config.toml
n_kv_head = 5
vocab_size = 14193
qk_norm = true
bias = "none"
init = "uniform"
init_std_up = 0.0446
optimizer = "muon_variant"
beta1 = 0.95
decay_fraction = 1.0
Each number is 128 + 24 x the weight over its row's rms, rounded and kept within 0 to 255. Layers, rows and columns count from 0. The size above them is the row's rms in percent of the matrix's.

# layer 8 MLP down, 320x832, rms 0.0446, rows 49-97, columns 128-191
size [101 100  95 101 101  98  97  97 100  98 102 101 103 101 102  97  98  99  97  99  94 102 101  98  95 104 100  95 102  98 100  99 102  98  97  98  96 102  99  99 100  99 100  99  99 101 104  99  99]
[[115 119 127 125 154 130 150 116 135 140 108 149 166  99 117 141 113 158 131 135  92 155 160  82 173 137 131 120 108 152  97 185 107 161 131 131 153 105 176 162 145 188 174  81  95  93 165 143 147 111 155 127 131  95 128 146 135  97 122 114 139 136 149 174]
 [118 175 123 123 110 122 131 105 128 138 122 136 138 156 132 119 172 137 109 117 114  93 146 144 127 138 103 133  95 139 156 125 111 132 152 104 136 121 166 100 101 132  88 101 122 164 125  68 127  87 116 126 185 159 127 125 129 102 140 152 143  73 148  88]
 [151  98 111 147 126 116 108 133 153 102 130 130 158 106 123 111 123 115 158 120 108 125 159 121 167  97 116 132 117  80 118 148 137 122  98 168 115 178 139 135 101 125 155 100 163 133 139  94 122 181  97 117 129 128 131 132 123 112 160 148  69 163 141 125]
 [102 161 129 105 155 112 116 132 154  92 128 112  99 132 130 143 133 181 152 162 121  94  87 129 109 127 106 161 135 113 101 176 109 120 130  88 148  98 111  73 118 133 165 119 161 150 146 147 146 143 148 141  85 131 140 119 129 123 162 122 115 108 140 119]
 [100 130 116 133 108 149 160  85  67 108 132 108 174  84 124 109 147 107 132 113 150 146 140 192 129 161 148 114 102 123  93 107 140 152 129 157 112 135  87  82 142 122 160 151 111 116 136 108 136 157 149 125 130  93  83 114  73 109 157 163 149 164 148  78]
 [102 143 140  98 127 136  77 105 142  86 122  68 114 176 125 123 125 142 162 118 119 113 165  84 144  99 115 171 119 139 134 113 105 120 170 167 155  99 181  94 138 127 160 124 153 144 124 137 133  98 146 148  91 129  99  99 135  58 139 130 145 117 117  84]
 [123 161  75 109 104 157 165 131 147 126 100  98 103 122 157  97  92  96 164 125 127 152 150  88 131 122 155  98 162 101 161  98 129 100 110 127 133 147 141 163 127 131 139 170 139 129 128 131 157 137 120 114 117 153 130 157 169 122 115 146 141 102 139 104]
 [116  57 117 126 145 167 141 161 116 129 124 123  68 129 170 103 114 121 109 127  81  85 138 171  91 102 174  75 139 113  91 138 122 143 105 109 126 107 134 135 164 156 116 135  87 113  78  93 101 178 120 164 108 173 124 113 131 139  91 170 136 139 131 121]
 [138 127 131 109 120 153 120 137 104 128 137 164 121  88 143 166 108 128 151 127 100 113 146 159 113 101 150 132 146 108 103 152 109 162 133 140 103 133 123 117  93 131 125 120 157 133 134 102 106 119 171 126 145 156 124 134 164 146 114 133 110 113 109 145]
 [123 143 164 110 122 135 161 171 117  96 119 128 135 153 171 109 146 119 110 112 147 155 139 111 106 104 136  99 128 161 123 100  95 114 128 142 132 136 184 132 121 157 142 131 168 114 128 142 150 101 138 150 185  97 142 146 120 162 179  86 107 151 121  98]
 [102 107 128 133 127 103 107 104 135 117 115 125 118 148 171 153 111 156 136 130 144 130 112 156  86 142 145 122 109 163 181 130 124 159 122 102 167 133  90 146 173  66 151 115 136 144 111 114 110  98 122 106 133 141 117 169 156 130 150 119 109 121 121 120]
 [114 114 151 200 125 119 122 134 115 166 115 135  98 183 142  94 115 154 123 134 100 118 135 120 117 159 106 130 161 161 118 107  94 151 132 109 107 141 123 100 142 141 168 122 106 151 151 167  99 116 110 112 131 156 111 132 133 129 158 142 104 162 123 108]
 [126 134 155 152 108 112 134 103 136 113 150 149 165 134 121 104 144 111 132 120 119  79 140 116 160 126 131 122 113 132 134  90 137 157 152 136 100 138  89 101 141 114 143 128 101 112  82  94 152  96 152 152  95 116 144  85 163  92 153 155 114 120 111 130]
 [116 136 123  96 124 126  95 165 114 149 179  96 121 138 162 137 166 118 144 102 162 109 133 158  85 154 119 108 126  95 126  87 173 125 169 107  76 110 130 136 169 102 120 128 135 112  90 129 144 160 136 124 167  97 157 118  80  84 137 152  70 156 138 158]
 [165  90 100 107 125 127 120 124 113 100 132  86 109 139 132  83 103 124 122 182 134  91 139 157 133 122 173 115 176 101 136 121 119 132 112 113 128 134 106 122 120 118 157 176 114 147 180  95 113  93 136 128 159 151 159 198 137 157 118  91 119 126 119 137]
 [147 164 185 124 146 154 134 111 112 116 151 119 138 118 119 127  92 132 150 105 133 129 167 170 124  97 123 130  90 125 133 126 119 126 149  88 143 149 119 165 133 134 125 108  95 128 112 137 115 160 115  98 177 133  94 125 140 162 112  98 118 142 145 171]
 [134 121 135 213 149  99 166 114 124 101 161 116 136 144 155 180 115 177 152 129 146 146 111  81 141 124 156 104 110 186 122 127 185 148 121 144 121 112 170 164  87  64 165 130 147 152 164 102 139 107 131 144 158 107 104 139 120 162 127 104 133 173 146 139]
 [115 138 104  85 112 167 151  91 130 129 151 140  89 125 121 133 136  92 152 115 154 170 153 116 129 100 127 139 149 129 102 141 140 104 126 134 116 129  97  96 131 150 104 141 125 160 106 139  92 134 128 117 140 120  97 129 117 151  91 140 113 149 155  90]
 [127 178  94 130 128 118 160 114 141  74 124 122 130 109 104  74 149 136  96 141  55 150 182 106 145 118 140 108 172 122  75 150 123 169 130  93 140 116 101 138 133 139 131 129 115 173 110 136 131 112 121  76 132 137 143 181 107 167 137 168  67 103 146 113]
 [136 139 105 165 130 162 114 127 104  73 173 157 151 146 100 117 160 124 117 135 131 100 118 158 109 108 131 202  97 129 135 132 105  58 131 159 119 120 153 110 122 135 116 102 118 133 155 137 141 105 139 122 106 129 112 125 118 212 147 150 145 151 132 112]
 [105 147 105 122 132 146 127 148 106 148 124 135 145 111 134 199 110 160 129 146 124 175 141 118 137 172 108 101 139 122 134 125 149 128 134 166 143 123  67 135 133 155 147 143  99 145 145  82 151 164 117 147 137 154 102 132 162 131 110 115 147 121 113 117]
 [140 121 137 158 125 128  75 121 137 113 124 162 117 170 127 115 110  96 143 154 151 152 129 122  70 105  97 106 127 119 116 172 128 137 138 117 142 145 159 122 150 141 209 110 127 150 127 117 116 135 138 115 138 133 143 154 162 119 151 122 121  67 144 129]
 [169 117 126  93 155 133 143  97 159 144 138 103 180 115 104 168 124 145 122  93 137 146 122  92 162 179 148 103 115 102 120  88 172 139 124 123 104 130 146 129 165 132 151  90 148 110 144 138 168  89 119 111 132  86 138 101 152 141 106 160 145 121 108 170]
 [109 144 106 119 108 139 107 143 104 125 144  78 117 152  88 139 142 138 126 118 100  62 134 120 117 203 128 180 128 121 115  98 123 111 113 111 147 124 175  86 138 143 164  51 135 156 159  87 109 173 176 139 106 124 155 154  99  88 110 147 133 166 129 125]
 [144 108 142 152 120  74 104 116 139 136 141 154 122 105 107 154 158 114 100  77 166 112 121 118 153 125 117 133 185 143 151  96  74 131 113 110 127 127 153 108 107 137 155  82 140 134 154 139 160 158 119 134 138 116 131  98  77 124  71 176  89  89 152 114]
 [110 130  96 125  85 140 126 138 120 115 126  85 120 113 141 101 165 120 119 131 145 119 110 101 175 165 129  99 110 118 126 138 123 150 144  81 125 147 139 143 124 144 140  50  99  89 113 101 105 175  95 162 173  96 122 153  87 129 117 100 139 119 140 112]
 [126 162 113 171  73 117 110 162 149 138 123  85  97 144 159 114 100 145 145 123 145 107 128 169 144  80 139 106 133 164 173 132 197 143 116 116 121 125 109 124 192 127 113 189 134 146 119 126 134 135 118 114 102 102 115 122 147 178 113  78 122 143 146 110]
 [ 99 140 170 186  91  97 134 131 124 109 126 124 143  69 118 146 118  78  77 124 123 158 148 159 135 105 134 154 138 121  86 151  99 151 140 141 124 122 127 144 158 137 101 132 114 124 174 114 104 158 144  88  93 135 182  97 126 109 115  86 107  88 142 111]
 [126  81  89 155 179 140 154 125 136 143 128 130 141 164 165 131 122  98 152 157 118 127 117 116 149 132 140 154  84 146 127 139 155 127 141 110  93 147 106 136 120 101 120 107 111 111 121 142 124 148 132 131 120 162 133 165 146 129 100 165 118 163 120 141]
 [122 126 129 117 153 153 137 140  96 165 135 156 139 154 121 115 119 144 120 132 117  64 146 142 146 130 119  82 110 130 146 127 107 143 122 105 132 103 136 159 124 151 159  76 141  77 149 127 165 170 133 112 168  89 145 109  95  93 131 136 116 158  97 150]
 [ 93 145 110 123 163 138 119 151 102 131  93 155 130 133 147 162 129 142 144 104 101 144 101 133  83 146 146  93 112  97 114 161 106 147 159 138 139 143 148  89 147 133 144 119 150 163 104 106 122 140 123 129 135 110 161 126 106 151 122 128 136 155 153 104]
 [104 143 137 116 115 120 157 114 119 124 152 125 112 156 128 142 144 155 167 103 116  95 129 118 150 120 134  95 144 136 164 151 108  98  70  77  81 147 124 126 117  96 153 142 162 117 158 131  71 133 124 168 176 208 174 135 145 117 125 117  94 133 113 157]
 [ 89 125 145 123 158 122  80 161 143 125 120 166 172 145 104 103 158 131 150 151 151 115  86 135 130 138 143 112 134 136 116 133  90 162 126 172 144 156 168 120  61  94 119 120 130 123 143 111 127 186  86 143 115 100  73 153 151 121 123 112 148 103 165 149]
 [110 141 136 151 100 174 140 104  66 116 120 131 158 152 137 111 118  93 116  87 128 126 113 116 120 149 137 133  79 143 120 166 147  90 111 151 144 150 128 136 136 174 129 150 134 119  80 163 124 176 125 137 110 130 141 141  95 107 126 145 116 164 123 127]
 [151 141  86 103 128  99 107 108 134 125 109 151 145  96  95 130 141 155 143 129 138  91 106  83  83 131 139  88 167 118 161 184 181 108 103 113 152 166 155 147 149 145 137 163 136 126 142 102 186 121 115 134 121 122 144 177 119 125 145 122 115 115 135 122]
 [119 140 118 131 110 141 153 171  97 153 115  84 126 115  95 115  74 173 164 131 108 141 130 117 150  98 161 129 109 151 145 133 111 147 109 185 133 112 120 143 101 148 112 133 168 143 103 140 138 176 155  72 134 147 115  89 137 174 104 130 149 147 137  95]
 [122 133 157 135 139 116 149 142 103 131 121 108 101 117 140 148 139 150 160 109 154  96 163 123 133 121 147 165 150  96  74 136 167 150 133 153 179  66 172 107 144 130 131 142 130 133 104 125 108 131 167 100 166 138 147 154  98  86 109 112 119 145 126 144]
 [136 131 151 101 101 135 122 130 174 132 121 119 138 175 112 106 121 124  78 116 166 119 167 166 110 136 163 124 104 120 112 157 139 143  94 137 130 123 106 131 110 127 128 142 134 109 105 136 119 124 140 104 101 165 130 136 112  98 144 112 115 103 125  86]
 [125 118 134 127 130 119 136 113 121 154 116 109 144 109 131 151  72 150 141 161 139 154 107 145 117 136 108 137 143 137 155 123  97  81 130 177 158 115 108 131 132 130 140 105 173 145 131 140 146 122 128 127 101 155 118 141 112 125 135 137 146 128 141 141]
 [138 136 119 140  88 138 107 162 139 132 136 123  76  82 115 113 214 133 125 183 158 114 133 139  97 111 115 166 105 112 129 116 146 109 136  88 116 108 135 142 149 144 157  90  85 144  79 166 139 105 124 133 103 170 107 128 122 103 190 150 122 105 125 140]
 [146 127 145 126 154 156 144 122 165 119 128 123  98 148 142 149 136  96 114  74 124 100 130 104 114 136 139 160 144 164 149 142  95 134 140 143 140  83 118 133 122  98 140 125 142  94  52 114 130 101 141 101 183  76 129  98 100 110 153 120 173 150 138  68]
 [146 133 127 112 135 173 120 126 177  86 109 111 141 180 143 128 132 162 125 113 120 136 133  82 120 102 156 112 102 136 139 142 172 110 124 122 116 104 126 102 113 101 110 107 165 156 136 115 182 149 107 110 111 114 117 134 138 122 111 116 128 119 133 153]
 [128 121 163 146 116 146 110 152 125 161 123 122 137 142 127 153 134 128 149 132  82 126 145 104 122 170 134 129 139 106 147 148 169 158 107 164 156 152 161 156  96 130 103 154 148 154 155 102 191 117 127 173 130 148  94 111 116 151  82 139 112 178 131 124]
 [ 96 102 103 108 130 137 168 174 124 130 148 136 166 118 145 121 159 134 183 127 160 137 100  96 115 116 138 138 157 137 139 110 126 111 145  93 166 116  92 114 144 119 137  73 138  84 120 124 140 151 111 158 133 145  81 172 139 109  80 149 105 139  82 114]
 [129  86 134 134 132 121  97  89  99  94 130 111 103 144  79 138 120 110 107 182 126 139 109 139 101 126 104 168 111 118 194 106  98 132 117 107 139  72 122 112 125 143 132 113 120 143 143 133 149 120  99 124 108 106 151 116 174 155 157  65 118 112 105 115]
 [ 92 161 113 145 177 136 158 158 123 151  98 115 127 125 153 107 133 106 116 162 140 142 138 155 106 137 155  99 135 139 106 114 135 119 139 104 116  89 163 159 117 113 128 109 115 172 147 132 150  98 166 197 157  74 145 125 129 157 114 102 146 147 133 141]
 [108 148 108 129 163 129  85  98  98 118 125 142 130 143 149 108 141 165  74 122 112 114 122 110 110 140 147 106 150 155 137  92 127 142 113 137 133 159 144 151 116 139 114 144 107 102 174 101  90 164 124 120 186 121 112 126 124 124 103 128 130 102 123 125]
 [114  92 139  89 124 125  79 123 147 125 164 130 151 113 102  81 157 129 156 137 105 146 116 142 157 147 103 125 116 107 169 149 113 126 140 124 177 129 156 154 154 149  84  91 115 127 134 115 139 102 165 131 173 133 129 130 151 138 111 139 111 102 189 167]
 [116 141 112 115 104 128 107 114 122 145 171 136 131 151 124  90 132  75 121 164  97 145 148 133 147 135 135  98 149  95 150 166 133 163 157 115 116 143 145 111 135 154 147 161  85  85 114 135 115  61 110 139 100 109  83 135 105 123 112 126 148 127 153 143]]